Part of a small language model's weights: no biases in attention or MLP.
Each number is 128 + 24 x the weight over its row's rms, rounded and kept within 0 to 255. Layers, rows and columns count from 0. Numbers have three digits each. The size before them is the row's rms in percent of the matrix's.

# layer 2 MLP down, 160x512, rms 0.194, rows 0-99, columns 64-127
100:110138130137116152131160128108157120076114126141163166099118153160123117151144118128117152095146078084146149121140122137181130114131142138141106131149142116142178085128102101102087116122156124
085:122141124153136110126127110116149126128110130104147156125148134132119120118143174160102140134110170095136131162124151179141167127125164095133182120160129120147105164077125102168081108177106170
091:115122144117138080094135137109135109131113134147127158116151122120096142172079068147097112113153081102118141113121130108109148106126103115175138116144148142140081158128166126151162119150108118
109:144126129108114103133107100159094145138133125111133130123156117149101144081098117100122141138170145115149125153096106079136146172125142135144141155159105152079147120175111116107072139193098142
096:161108109137134126137147148120125131139113141113173134099090146125112132122072112172150110117140157123178099142146159111141153054098140129098141125152122137105133137158158157130141115145171108
096:134130142159173120176122172123048102107129135098161122122114150127120112107129130111129149143110162129161129126117112148099111097174103132097140132121088116101154096117156126145178108135162120
095:139122088111135138148164067164125113124122140145093191138116196100170119151120143108147111135126057132125161136115141113132154131162107112174154172152137134155111117150132126105118091100118101
092:158124089151158109139133136175164137102086108124110120126172142147104151108144122171143133121124149158149121112123154136136136152123138118181148158150094125133141130153112156146087119143088119
100:147144099170140143121132082157141118193146135119087141128158090132119130136125120108134163117151119125170123155136107091108137105157145142102126134123127125206139109115150128114120129136131180
098:121128116174142135143059128100163134118102119133145137140115138103147138119096162134091147095133109130133163153140103119155117138084161114073110114129091158178109127104142091138134130127120100
102:135152106111158132149166140138155130135117143117144154160122135125124084093151094138108081123138143120139149089126116141100135165095165091144094130154126133145117141117105084153109126138134139
096:180109119109091129121125100149110141104106144123129120110144120153149104140132089056110110118150156139133104141113180100108108135168156122138179131125136137088124133091126135149128124147093137
100:146125139116101155163111127121121109172147087099098126113155134114126093127149142160125141145104086086117092133135143095129144135182127135097147133105126120160120129109169155110156166146140118
096:145147101104115080132141148113128157131138175157119127142160146161136147117129133117151141127144150117137112146122139106101140103127133143176104104119173126145123136109152155152131121090124142
104:087122119133131161153120093065124110116117134136135105132145084130084149087142156124139124117118138127127133129111078155167118149134190120120068121164096087159144140107125129157102133134130139
095:128118084127145129123133106111109192142140135126137115174125141076110166125117109109090171130109171138143123139153119119124119179137161156114091110116154133137085152141132116141093114150111119
107:178099154112132103152082148099158107109123120117112120131116126157111162108161136116134160108158157128113118110143117156106121123163105147145138084137155136144111139162169111123128141133134140
097:116104152102139113147125141072107107089130114149127110150094099178124150143116151126139144159117098140120099109132126156099133120143085080119139123119099114115083131176180118146185149179118092
103:109123111133084130147137122138125137091118145119118112160085126154092149116119132121166125154104124094122119106104083121131112137114105110088108112164116111104151106162132083163131146108121149
097:145128146142127109147139124138103138145120114147101118173093130050151151155110082110154133136130128147126133151107126119138161091138132171151129145108159110133108116155138168086111144103132144
099:073138103110138128145097122160156100088155125112128129112109127147121117115133099090127135123132114139159141142151165133120127132175140119117102101201113101132157144134101128142102101074156132
100:108136147146132172148137144100130152090143144114145135110147129115101115098133128086147139111104122126120168145155123128140125162143146104152097167121081111104117182103142112094137152113127127
098:109157127073148121181139126133157138146103128117159123155139118092115186107158167102136129120131129081124114113138124166135165162129159153085131087156140113150123103131132132108128187138120099
100:146115123111119136139103106099077158100132097123108111125088144102106143088131151120133113112156112151169146117154118116203124128088154123075121141073126086139111140085105118120104134133134166
094:162117127123120145144137126167142133071190127134133111086147146137119169142152167119110107134103147142151147148117147146176119113164153068139128084114128136150129130128134111101121112191076149
104:132145190116132166158114123148125122154131125139111156088116169094103122123123104127096134125116109131134139126147123118184148128088101145150123147110126139140092141127106133162139124108157122
097:162123106161120139099112138110057118136114143099127128130134118103116104122117134163112088155151115099110134127158136164137111137116143123128143149133117148125106135135089143113113118175174131
097:120128127104132135129125121116128161139103112131141114151118088147139151130111128100142150115122116091128120151084164193100132144129122091181124180149129183133110149152106140102100150121121089
101:101145094120087197136123108137173118137153118106124119147147107087105124127157151118124132148144165137096119122105172145125130152113132147137118121169086154078145153202096128129182137127119105
105:101129156125115105140135094155154131137144127121093128137121142128149205149160146159139101108162127109149138155124088157113100104135162132134144161112104099057135086115149135142159126138133148
104:089140096129137145091180134112110155106146099163126135132111192110137115131136127166150175163088090144134115140128132134096126131148134131062114108099101120117099122103140123116131137139100137
095:154121154069114125150106155093093137092131074109130153142108144109133144094123176132140113141121118149109181092088170148125126149163081126127142169140164105128172114069132137120113140157110110
106:125130140133118199174124127109127129130143120144155116125156129091151084120073131130122143148159115148137117124153111096085103138172112172101134104114148104153126117132119112071156150106141128
099:123137099132107152183175140183124126132141126096104178123143101125118142129126118132129118111181106117144140207153132117092102095119136132186126134116151120124114159121116083156115120084118127
109:077091157127146128144109143108169122109131117131119117138136141091065151095146169179135124130110128124159141102114115106170103123121143138070117090141134100147094160137113116156160105162125130
103:122110142105124125123163101167120151189164149099162131190107111115145148150105173113166169121085104147118179137126142151090125058149093094110139135107142160099136177108130126143102147161108107
098:108109129103137139128095125093109070128170087148102080130083144104101144140095111143155102100152118088153112163146140110100118180107094139109139163123127168109097151116112093155121103150152113
100:105110110136128097075150130137109137141120127137112096146164100117153154164104129100118112133128118167048113097088143118096119130125146122102115156157171147164094105108181147119130123112087055
097:113140104144125123096139147123122150123129122136186139152111104149120144150147122108151152158132124099116109114129136171090123133084141096117125122153146120113099144127138129146121120133161156
097:099107098120148104149141130123135132147137142127116141126116081129130174148154098077134168139130107156129168145120146133107161169138104150185089144131126091136140125125144102094154109093095135
098:115125128140128155134141083113082075109138167129126085113116122130101130135111090097138110154150121109142129130171134142118147113186096124131180149115119147086116167111098121148111109158156138
110:123142152140110101147120128105072145116140145174106117168049148113113099184163109108168131114121153130123118129107154125066126124109063126127108110134147124099114126105106149115076136127156120
095:160067137135137124139102135103114142130103075106132149121089159135146067124146113118111153137132119137118163150170116136123155112117147151126157069144149143138086102112122132127122160099140105
096:141097126167100136118108144113117118157131124156128123165151116087110166156077109087131091122156130147139120172141121110119132137124164148138126112162135103113120135136081156121088113134096170
094:135117184125140141117074136108092127132103133095139112097107115091122184121150124099125129103127140080146159148149115149136145169136094132067157121153108127118110150099113169064149104114172137
092:115133121111182103129117183133132103120147124160138082128192151120143146126106119166185117108105112084150129098135097148126125153149106107120138136118150149100109137163151117111115148126132157
114:137109146130101144158127111110087111176182141148165094119102144121118136160149126151129113160114103122145135059168122143113143085122118066134144134137148135127173122129118111110165158154126130
095:101143121127131108120090100126146150074122159116152109143137122107166090126136115098120101150141131112141108123074119135144127042105118160139114130135133138141145106066175124185130160146167119
098:085099146097093159137145098123200114154100123121136134133102147121110180127122148098154147133087092127131107112093131121135127122140132137074148160137099171139124120121112115092117100110125137
098:110147107139138119141117127096150135123106106125139134141086130119105143123099132178150121129103111148129122162129156106097120154123142102172129165076124103121092069126128093095120133169053132
103:126079134114088144149129138143144144087135122168145175072118150113169119102096122072110132132185112137122098147107182120091148148132151161107139119115136109119144123128140118122129112121134113
097:116127132181172124143169117120164130102126119113138152122144107101091130149151140145176145147081128123119105152101045106126121114127146121136105139184149112140173097153129127149138147119106148
102:132119131142098184103117150164154112121092073131124114142161096104150070136110094096108155118113125129170104197122122140124107121130085121146150096123083117147108106137097099122115122168079149
096:155145084088139135120130137109107107115133149087080073124181101075134139116136133073170113140181108121125141168114138137124141112142171144135139159121112130117080143162126123034093128118122105
103:171165153126164160160117173118162100117171159110131085134158114104140102145133160119166098109111150093102153082126127177135111119104121074134133138079142104154143118118148125162118199120112140
095:167115115174115158135129117175125147149142121095143116133096131122084122111104142096104168114164148114086132118137180179117167168109117140143148142148130128152105131133129117142071098136132109
097:089143138166132121113156105128080128158162156124111116122142111165107094113112110108114154149093112109108150102151114189113123138102152136121131102143137088122137080140153130124158168153138138
094:138110126127155147167102153132114132166115141141185185127133142142105167137123152136166115140130161118088113152110153158106151148102100170090147131151123154078166118131147128148093142159095119
102:098105139116115122117092112103128105102131111166086134105095110126125108153135122118111103131147105155148176138171121093150127083103132151151167118070111085135175112133134180108121113157131092
101:078155123189147135135103134100097122153131156154110140080137108148151134096157200174114132108145158119130150132101121165151117154113144110120166132096092125174132123111170118135112130124151145
101:144121143150111176113138164128158137108126136140129097141122108145115118131059150122145135142085121144108103124132125158180116142128109080116192129140137111091190144111113182109139117114127122
097:142133124090148080149100078131144095085128146101101129117146129124117117115129158122124151121136108133166118139123133111108150156115156127115127151100180123114146144123120095087148135084156115
097:158112152105125150121108153118161127072125121112164164149132158142107105117141150160163091132146097163150134125131166107144128126117091121138180150117099147128178122139160157131103133157089103
102:130128157119113122127132138140137138165159141137115086132132152096151098104113134127122150129131135160105133098144139138142082091146068124101145112135151127073141138127125165084117140107163092
106:117162153122091128120133159111147139086120087161110141142116133106162163150160144124141135093130124128112129130138169106123154142125113110141174190110154132192137157120130130153169089111136140
095:112115097142126162130107107141182096126140123147152076132107110132139110168120137119155122151113106143121144102122104132130124104107091116116156153109134111140131144111150157184148131158195113
096:141161121144131116132120141112117126147132152160134147115176104119124143125110133111132141146171132091162163113074130137180128138160126106122103110142110145169108106115089082086126112120094099
097:118137108109125129156169116132135095149146110157154127149103122097131147127128123088108150146170108164141112188128109136167089169139144132122171130151125123105120085152115146120146139148119150
095:099127160131119139131141166148142104122122106110096142125108103120140067122105159142126119129093129144112143137137132152146117118136136147169160156175131109150128139149105120103180139155130142
098:164115120116127144123141120157158133148155127131144133126160133132159130104099160136121094163110115153145079126119141109061134126175114140140111112120142115130120095122091119120104050117115118
098:155101179138121144106115104136130130160107125147138091154170139155119088136131170142119137169096144119117138132108139205144134139105133109106145148089126131085159121123096142142153102130128109
097:110149139153168178111132129128095133142156141113128122086115098135139112155188151121118153140141094157141122137168109162140129123141096144121158148087107105107116113131122143115128146123173139
095:143152152096156114166105136138090165128108156104136143128147078145126164121125096107130119163161138065173115171150099161129094094122144157086156122124110106158179157122098132132168157128084173
099:093173124126085148111112163112141130116118105108129115148088104119114131131142084101074123128112137147106131168102099174166118092173067139113126111092161104156151112091106163116129151121105142
102:096117125115158134132118118089157107106146111132150127160162133114121122103149140113167135119105188138113122085084144182106134104132113154132175098141131117105123143154162156143129122152111133
093:098146136135173101110121146117101122144135145135108100082050132115112093173130107115132150079150094132160138177133133149102170141101149168111079106128111143130092129142112085138113118102140113
106:154139108128097130115119133149151126121124118146151117062143120157147147138143142131145149156173132065156141157158152127111105207128120153141117121114122144102131122123110140149160137159129089
102:111092137136154132128096146106144145111126107065152141111136116142117149132123139118125098156106178134161137110142166123117121179124148098064105112148128185123163120130109098133134118128135172
096:105107158144131106122127121107129131084113136092115118153146178137110116144149108147155124137123102150130115135150137092131116103118157128141118134155142134108100150176102111174147098123186135
099:116183164106081145149132150112153145091109127068134170145081103124108137139112174094114151118178138149124155185133100154095152120150096140161166121140124130138133101127142140110125105139167102
097:070101163111150098168144131110098123144150133154097094112076112134142088112151146160136147139126143119089102106117120129099147139130132108121160187141102136120166124131076130104150128105144157
104:081140123146135168125137126152150113134109115146118141131153140135164129129131116122124127124132176134127119155117111149119156127079116124121140115139086116154082146142119077091111120119066186
103:093138130181128139142135139111145168129111088130143163112125149115127140089111127170148145106143102122110139105130147105075119175121169172126126086095133118141107079117129124120151126174118163
100:167159131135106132132108127089101136148124127167152136132163116131119114087101106101146152115141130100137111163115161135104159134125107138062094104104102148126132123141123113118083140134116112
111:112074116120118170084112141160142111130105157132096155103154096145082126131104133116120100123123119146187117134125120125140160161125123154126096132147143121164139143147171143164115113136100106
102:127094104128095127114112154137112133067143125118103128127153135147133100130133114170131139096110123132139135173123134145150110142116104125177122150059110112099207145151181127130097119171068126
096:119122120091103116126126074148086115106129127149104136138087133128116169180109096139194126171166143160124093136123122168090107143096154143120123113132094133127115141158142115092111148134175136
094:129113120098132115168143104118151143139158134113129084122212142117092148156115106112152129097169136100144150103124107126108157089142123141136167162130122158129143153101132151187113134109143111
098:113153101120136138140159118082128174132153105100104157104144159102136121099119128129132120113117176073163161129154096126133177156137107152133129139148122120146105144117130118091162115155103116
099:094133110155150086136107174111117139151123088134150143171138130124061149075126150075148094125128081141107124140129183132108155111096100132103128164143165089107122126105119117138118138170099132
099:133147098114099114112162139112155137144088137126140100113141128096133138132124094136105110161175105129108119143157071119137092170131122170152137091090133139166062127179123112083127122122134118
094:119110136135112155115165143160168104124142154105122145113103158137125168107111119120093136155133146119159082121119121123125130139117117103135119122109084108118134093149161122093092137102135171
098:111125089128098144135092116128160128095120093135125120118133182140158144110160121160119135148160156122161100147084141121094114147176177141143084146144114129156070088120122114123131114116082092
105:116126115148137129128108129097157134140123153117101126162099143167129155122133131136126115134121114125162133058110079152132134150091096093150132147126146111118159145111136127144125168148097076
097:159130108135153105156154110156075154172125128141193123118091113136132096147121109116116130113141104126120118084177123117103163074111084123156123147121123135112110124122104099103131146096170150
107:147141102123158143168148129160086120168140143071080125134133121113127105130148149165099139156087137152128128107184136118160126115131101121147067140149116123092152091130090119154114153114150160
105:111116127149102153124160150140129175122165105087106157127104153137145140099083120141097133142162119107137124139104176099126113115130127125145117128064160076090111158118117121159166115124156104
102:145118107116106172135139127159145154124083104114151158152118124120151090110127134112116116144179163127122130139144126115122167120104114200195170152160125145143100128134150133136136113138132108
101:159158089123169139143125099110107128115121134147142096082077130129155188109122077162086135102173101112169117129138116116154127085165129155140133102074069119135137122107099132122155120112077110
096:117151146118135167201151110149131148120087165164105135114133120166118057122132112122121078130166136152110170141112106141072107116183133121128079146145125167151142180147137158104102131147171175